config = dict(
    n_layer=12,
    d_model=128,
    n_head=2,
    n_kv_head=1,
    head_dim=64,
    d_mlp=512,
    vocab_size=5274,
    activation='tanh_gelu',
    norm='rmsnorm',
    norm_place='pre',
    norm_eps=1e-05,
    positions='learned',
    qk_norm=False,
    attn_scale=0.125,
    bias='all',
    tie_embeddings=True,
    parallel_block=False,
    init='uniform',
    init_std_qkv=0.0406,
    init_std_o=0.0406,
    init_std_up=0.0406,
    init_std_down=0.0,
    optimizer='soap_variant',
    lr=0.0075,
    beta1=0.95,
    beta2=0.99,
    weight_decay=0.032,
    lr_head=0.00487,
    warmup_steps=200,
    schedule='wsd',
    decay_fraction=0.719,
    decay_shape='linear',
    final_lr_fraction=0.0,
    batch_tokens=32768,
    seq_len=1024,
    doc_mask=False,
    z_loss=1e-05,
    train_tokens=157800000,
    steps=4816,
    dataset='wikipedia_en',
)
Each number is 128 + 24 x the weight over its row's rms, rounded and kept within 0 to 255. Layers, rows and columns count from 0. The size above them is the row's rms in percent of the matrix's.

# layer 2 MLP down (transposed), 512x128, rms 0.219, rows 186-198, columns 0-127
size [ 89  94  94  95  99  94 103  84  99  91  89  97 118]
[[153 122  88  94 114 109  99 136 139 160 127 140 105 124 111 153 127 141 165 149 128 123  84 148 204 144 146 113 122 139 164 151 136 115 128 142 127 152 128 105 123 126 148 134 125 102 109 128 123 152 110 116 185 135 116 122 139 130 136 138 115 118 106 106 109 137 145 139 110 127 147 114 117 141 132 132 100  97 111 118 113  75  74 110 109  93 140 138 132 102 119  69 109 111 168 113 110  94 152 105 137 123 119 123 106 108 145 123 175 128  96 128 146  98 185 135 135 104  89 149 191 127 109 150 104 164 138  65]
 [171 145 137 147  97  99 116 109 131 162 104 102  81 108 139 130 109 152 127 127 116 145 117 118 117 105 175 145 113 115 144  80  90 120 126 109 126 135 147 157 165 108 125  94 124 113 139  83 129 149  90 115 122 153  77 149 129 175 116 131 118  73 123 128 112 144 101  96 100 117 120 103 105  61 124 122 139 115 131 180 147 143 122 135 109 137 135 128  95 196 168 167 123 105 149 146 118 154 144 117 102 144 129 156 100 111 142 110  96 104 158 134 127 157 151 145 174 130 122 163 121 142 124 139 134 136 111 125]
 [105 123 163 150 129 131 129 167 130 157 144 127 146 148 145 153 130 118  94  97 137  72  81 141 136 109 116 145 153 146  80 158 114 113 173  88 129 103 139 106 128 127 165 138 139 112 169 120 128 132  81 146 134 114 132 120 126 126 135 119 116 168 118  92 146 144 156 127 110 116 139 130 189 139 176 153 163 137  99 162 158  80 139 103 136 145 182 141  99 143 103  89 137 102  94 119 143 117 107 164 120 168 100  89 152 127 130 145 169 116 135 114 145 112 142 133 134 148 132 163 146 143 148 117  98 153 146 116]
 [144 207 115 120 112 110 109 153 132 109 157 141 119  88 103 167 150 150 157  98 157 116 131 136 103 120 165 142 130 105 111 144 136 130  92 145 133 109 146 152 109 145  85  85 116 155 107 124 122 105  91 118 117 109 118 119  87 148 158 110 131 170 117 152 109 108 113 128 121  91 134 111 116 116 166 151 160 130  78 125 111  84 118 122 133 134 150 112 146 144 155 133 132 137 145 172 179 129 143 154 138 120 127 138 184 122 145 149 134 125 129 137 143 112 180 165 138 123  97 107 162 132 126 116 115 177 115  76]
 [159 132  66 129 168 124 139 147 137 113 103 159 157 141 128 187  83 105  94 118 113  85 131 170 132  83 116 141 121  99 124 120 146  99 103 107 138 118 132 150 146 136 133 137  91 139 108 152 161 130 143 151 113 116 115 125 102  96 115 146 107 175 137 155  96 100 143 117 142 116 113 131 116 121 165 158 145 175  98 148 148 157 123 110 121 156 142  76 158 147 136 121  94 137  96 146 158 142 101 118 138 128 126 152 124 167  88 133 181 158 171 134 107 128 166 104 111 124 110 104 109 132 128 116 100 115 156 125]
 [184 116 108 175 131 133 124 119 152 167  76 128 149 151 156 142 128 138 106 122 162 136 150 141 141 127 145 115 121 123 138 122 167 133 168 137 137 122 130 107  91 111 119 138 169  89 138 136 156 134 102 118 157 123 116 141  68 148 157 140 179 100 156  99 131 151  85 168 140 106 162 151 115 125 108  82 119 106  75 134 150 147 131 146  99 113 117 165 133 138 146 122 129 137 172 125  93 156 152 139 130 136 125 128 120 144 154 135  96 146 130 130  69 129  84 125 102 125  92 129 154 152 133 133 175 114 155 118]
 [131 126 151 108 131 115  83 142 145  95 120 136 143 103  93 141 133 157 135 140  93 134 154 129 119 103  98 100 136 156 136 136 113 101 133 104 130 115 120 114 178 153 173 131 107 127 158 110 104 128 132 106 108 158 169 103 163 134 142 137  87 140 131 141 167 121  98 147  99 140 137 158 174 120 137  92 152  96 173 131 145 121  96 141 117  97 136 159 153 124 119  78 144 126 145  98 121 113 129 129 109 124 156 121  95 110 122 128 145 144 161 108 137 183  87  83 100 135 169 151 117 102  76 139  94  87 158 103]
 [120 140 121 145 158 117 146 108 132 148 167 144 141  93 114 143  95 117 122 129  86 130 136 146 137 156 132 119 108 113 159 143 155 152 122 143 154 129 120  75 134  93 112 146 202 110 155 135 133 161 115 114 130 131  70 100 165 141 121  82 157 100 144 145 128 137 139  70 137 132 138 160 138 145 118 130 114 107 128  85 116  76 200 123 109 105 174 116 156 151 164 163 107 110 125 108 123 140 133 158 124 156 155 127 115 136 155 137 134  97 151 150 136 104 134 101 147 152 115 144 127  98 115 127 146 141 112  84]
 [120 122 117 151 116 102 139  67  97 169 132 155 119 135  99 146 131 124 133 111 137 164 154 157  88 164 139 105  97 113 166 111  89 161  96  92 103 166 134 147 140 126 115 135 139 105 138 149  98 132 112 129  91 126 134 112 160 128 147 156 120 128  79 135 135 111 130 152 151 126 101 169  79 124  86 148 130 160 144 171 144 171 138 115 149 117 104 129 128 136 112 102 116 161 103 139 114  84 106 162 179 156 120 131 110 149 165  86 167 119 150 123 118 118 149 129 121 112 143 157 125 125 140 129 177 149  96 127]
 [ 99 119 144 138 151 142 124 143 155  78  86 110 147  97 139 156 144 148 114 111 155 145 128  99 108  71 109 105  62 102 176 133  71 154  99 122 159 130 107 134 170 149 156 109 120 177 116 116 126 128  98 169 155 160 118 144 118 114 141 117 140 131 124 153  76 137 130 136  82 134 128 107 130 106 123 126 121 151 141 154 126  72 104  78 124 128 131 123 130 114 106 122 122 116 114 150 117 122 104 122 101 141 149 124 146  98 168 128 139 133 112 158 156 125 143 149 150 135 172 145 143 103 150 106 110  95  95 104]
 [166 139 124 116 130 103 109  96 134  77  86 118 123 178 129 155 104 124 140 154 118 141 122 136 119 104 147 109 103 154  86 161  92 148 171 114 104 159 121 126 143 115 140 103 170  99 136 125 145  93 144 120 162  76 125 142 122 112 138 132 116 150 134 119 141 117 107 110  96 153 135 108 131  76  82 129 111 120 150  85 123 159 137 116 114 120 148 131 138 113 101 125 161  97 173 156 113 143 107 139  96 132 152 133 126 116 128 141 140 105 134 157 169  98 161 121  93 146 117 154 151 143 171 154 186 120 164 168]
 [136 112 132 137 116 136 141 139 116 172 101 136  75  78 163 148 128 149 147 143 138 130 126 162 128 127 108 166 159 109  95 122 129 108 161 169 151 128  82 143 138 126 130  74 117 136 167 120 117 115 132 162 130 112 110 126  95 117 123 125 166 103 135 138 106 127 122 143 144 190 118 162 138 110 155  93 149 133 142 126 106 133 130 154 130 132 141 165 141 128 146 182 132 113 138 164 143 111 113 186 127 142 141 152 158 163 139 150 107  87 131 152 146  85  76 147 117 124  93 179 101 157 137 114 118 145 130  94]
 [137 102 150 171 147 139 139 124 123  93 137 123 125 149  97 155 107 153 146 128 139 131  90 153 114 118 141 103  92 105 125 103 160 117 105 125 117 142 134 155 170 131 147 130 137 138  76  65 150  79  89 118 131 117 139 110 148  94 147 169 141 105 119 143 135 119  66  85  94 121 100 153 120 134 154 127 141 187 141 158 135 112  98 128 125 140 128 147 100 161 107 140 119 137 131  99 140  96  74 110 131 122 109 110 130 133  88 113 102 156 102 122 158 109 133 136  78 134 162 103 134 104 120 134  77 108 109 119]]
# layer 2 MLP up, 512x128, rms 0.27, rows 187-198, columns 0-127
size [110  86 114 106  99 103  97  94  81  86  92 116]
[[190  85 157 117 119 138 124 147  76 143 137 131 120 107 134 159 163 164 150 128 104 114 139 130 125 177 139 142 122 114 137 111 143 150 126 118 110 141 121 176  81 162 145 101 154 127 113  93 137 122 106 115 124 138 120 163 109 101 116 151 125  93 152 147 155 134 153 107 113 118 134  65 122 106 139 124 144 131 196  90 107 178 107 157 111 126  85  79 138 160 112 142 126 135 123 121 128 143 131 167 167  81 163 123 109 133 113  89 135 116 150 106 120 148 123 142 136 169 146 128 116 135 133 130 131 130 168 105]
 [169 107 100 119 123 145 121 105  93 116 114 163 179 176 113 104 159 107 110 124  95 126 119 163  72 149 146  90  84 134 103 118 105 152 159 139 148 174 154 111  84 123 111 102 140 124 142 100 146 129 141 145 128 149 150 156 141  94 120 167 111 114 105 121 132 126 141 172 123 139 133 120 110 137  99 110  85 136 145 133 165 145 122 112 109 132 115 154 148 129  89 150 104 166 164 146  71 150 178 115 138 150 137 131 130 127 123  97 102 147 152 100 129 110 149 114  94 112 141 142 154 122  81  97 131 129 109 127]
 [111 103 142  93  99 151 122 165 146 162  98 155 102  94 150 135  83 120  88 142  91 116 126 102 105 130 121 112 116 147 144 145 116 178 154 141 102 101 150  97 157 138 211 127 135  88 149  96 141 101 152 134 142 133 105 122 126 130 135 107 110 105 159 121 119  92  89 149 121 116 138 148 139 148 141 124  98 127 148 146 172 138 124 138 139 115  85 123 127 110 105 142 150 121 115  67  84 124 131 105 165 106 154 117  97 124 109 109 151 142 120 128 149  94 114  92  82 127 128 149 144 121 130 117 113  82 154 132]
 [175 137 169 116 148 132 158  81  96 157 197 122 109 144 110 159 126 151 148 106 140 150 107 141 141 169 157 123 106 139 151 158 123 155 128 157 125 109 143 129 136 130  95 151 121 136 113 114 109 114 144  80 119 115 122 120 113 122 125 115 183 129 144 152 164 149  72 144 113 141 155 129 103 156 140 116 136  87 118 172 132  93 139 135 142 111 139 150 114 169 145 147 105 185 174 130  82 139 162  95 141 139 158 112  98 143 120 129  85 127 135 138 129  79 112 130 118 111 136 122 144 103  94 116 151 120 134 145]
 [137  83 146 119  97 138 138 116  71 179 140 136 133 154 100 160 121 167 114  99 131 114 128 146 157 149  91 101 134 105 104  85 133 145 105 125 120 135  99 135 125 112 107 126 167 118 161 133 157 150  48 143 140  92 113  94 107 105 164 151 161 146 148 113 182 106 115 108  90 108 136 132 142  76  99 147 137 154 132 125 137 142 118 123 103 123 108 143 165 146 121 116 135 167 152 121 114 168 116 153 136 170 127 123  67 134 127 117 142 128 124 124 114 125 124  87 113 148 118 121 116 117 117 120 179 123 116 136]
 [134 105 178 129 113 136 120 158 141 127 133 119 134 145  91  81 171 216 122 148 124 132 101 108 114 160 189 130 150 115  84 136 152 150 135 119 100 122 126 106 180 122 120 126 129  66 130 122  96 122 142 101 129 138 139 158 129 134 102 135 114 138 126 115 134 123 105 130 130 169 171 137 162 134  95 128 116 101 118 100 129 103 131 179 134 122 134 129  95 118 117 121 113 165 111 108 150 116 122 139 140 137 144 150 140 131 115 163 110 115 188 116  83 119 119 112 155 139 100 122  90 145 135 118 112 150  70 114]
 [138 134 112 152 140  87 144 165 124 123 119  98 141 135 119 181 165 159 150  73 131 110 131 123 128 125 111 112 139 192  88 130 156 186 127 151 112 112 100 123  87 157 129  95 113 102 142 140 121 121  98 116 117  80 148 145 125 109 138 139 131 134 167 160 133 144 107 126 143 118 166 130 149  93 146 136 127 128 106  99 174 127 121  99 100 113 158 111 121 122 130 133 131 134 130 143 175  88 135 101 145 167 138 112  74 141 127 143 116 138 139 106 102 126 178  69 125 125 118  95 156  90 133 151 153 127 103 135]
 [132 112 147 141 138 167 145 154 152  97 131 117 149 124 134 156 102 139 118 127 165 179 125  95 171 115 129 184 133  97 131 113 138 122 126 133  87 136 137 125 173  99 116 109  81 141 120 171 137 123  97 116 109 165 135 135 116 136  97 104 133 130 161 169 171 117 183 144 119 154 105  93 140 174 153 157 114 100 112  95 133 111 142 107 105 146 163 137 143 143 137 128 135 132 104 142 142 127 141 106 125  81 150 133 126 143  99 146 118 147 172 145 128 133 129 122 192 103 155 136 145  94  71 121 155 102 135 111]
 [114 131  83 104 131 123 116 115 144 151 132 121 129 150 160  95 124 136 145 113 128 131 156 100 111 128 121 144 130  96 126 147 142 194 148 123 144 147 110 129  85  97 135 111 125 192 131 121 141 112 110 128 199 148 124 158 147 122 162 148 133 133 112 168 137 159 142 146 144 168 151 151  88 146 177 141 114 141 156  93 144  86 153 144 131 124 151 166  92 140 111 117 128 132 158 145 155 100 128 108 132 146 131 107 110  96 176 136 115 153 100 134 125 121 124 180  97 163 114  96 148 124 146 143 185 120 101 136]
 [122 130  80 144 112  95  90 147 127 133 159 159  96 116 164 142 115 167 127 168 164 141 130 154 110 116 140 112 142 131 112  86 114 156 132 100 136  68 165 113 114 120 121 137 130 135 106 133 120 142 134  74 128 152 146 154  95 156 124 108 144 159 125 105 133 123 107  88 141 114 126 123  91 168 134 118 127  98 113 129  95 140 128 117 110  82 174 122 105 142 108 180 108 170 131  94  97 116 128 160 143 143 149 159  69 131 130 131 117 102 131 105 103 169  95 124 137 115 130 150 102  95  89 122 109 167 120 121]
 [187 147 164 135 116 160 139  78 131 128 102 106 151 113 120 115 127 133 145 111 129 136 120 163 129 138 170 113 142  99 101 114 124 157 139 124 160 135  93 139 113 137 133  79 154 116 110  90 133 170  68  83  94 103 116 132 112 108 147 124 166 160  99 105 113 154 148 162 109 154 134 147 108  99 129 100  74 132 121 142 117 137 110 156 127 139 116 126 107 125 112 138  87 163 180 128 148 112 150 153 132 149 114 167 139 177 140 131 141 107 120 141  92 128 116 152 119 128 119 139 132 158 140 138  95 157 188 114]
 [ 99 106 144 140 113 117 124 143 103 119 181 134 113 132  93 120  89 110 107 121 122 152 201 129 169 140 125 123 137 148 123 136 144 159 119 138 125 160 150 134 119 175 136 126 141 158 164 146 125 119 136 127 120 130  73 154 136 158 111 117 102  91  99 143 139 138 149  71 135 139 177 114 146 131 168 148  78 130 172 139 114 126 129 146 111 169 115 115 111 131  80 160  92 143 132 115 173 142 161 130 119 152 126 131 134  88  80 124 136 101 103 155 133 133 133 136 153 129 139 145 118  85 152 163  84 122 147 129]]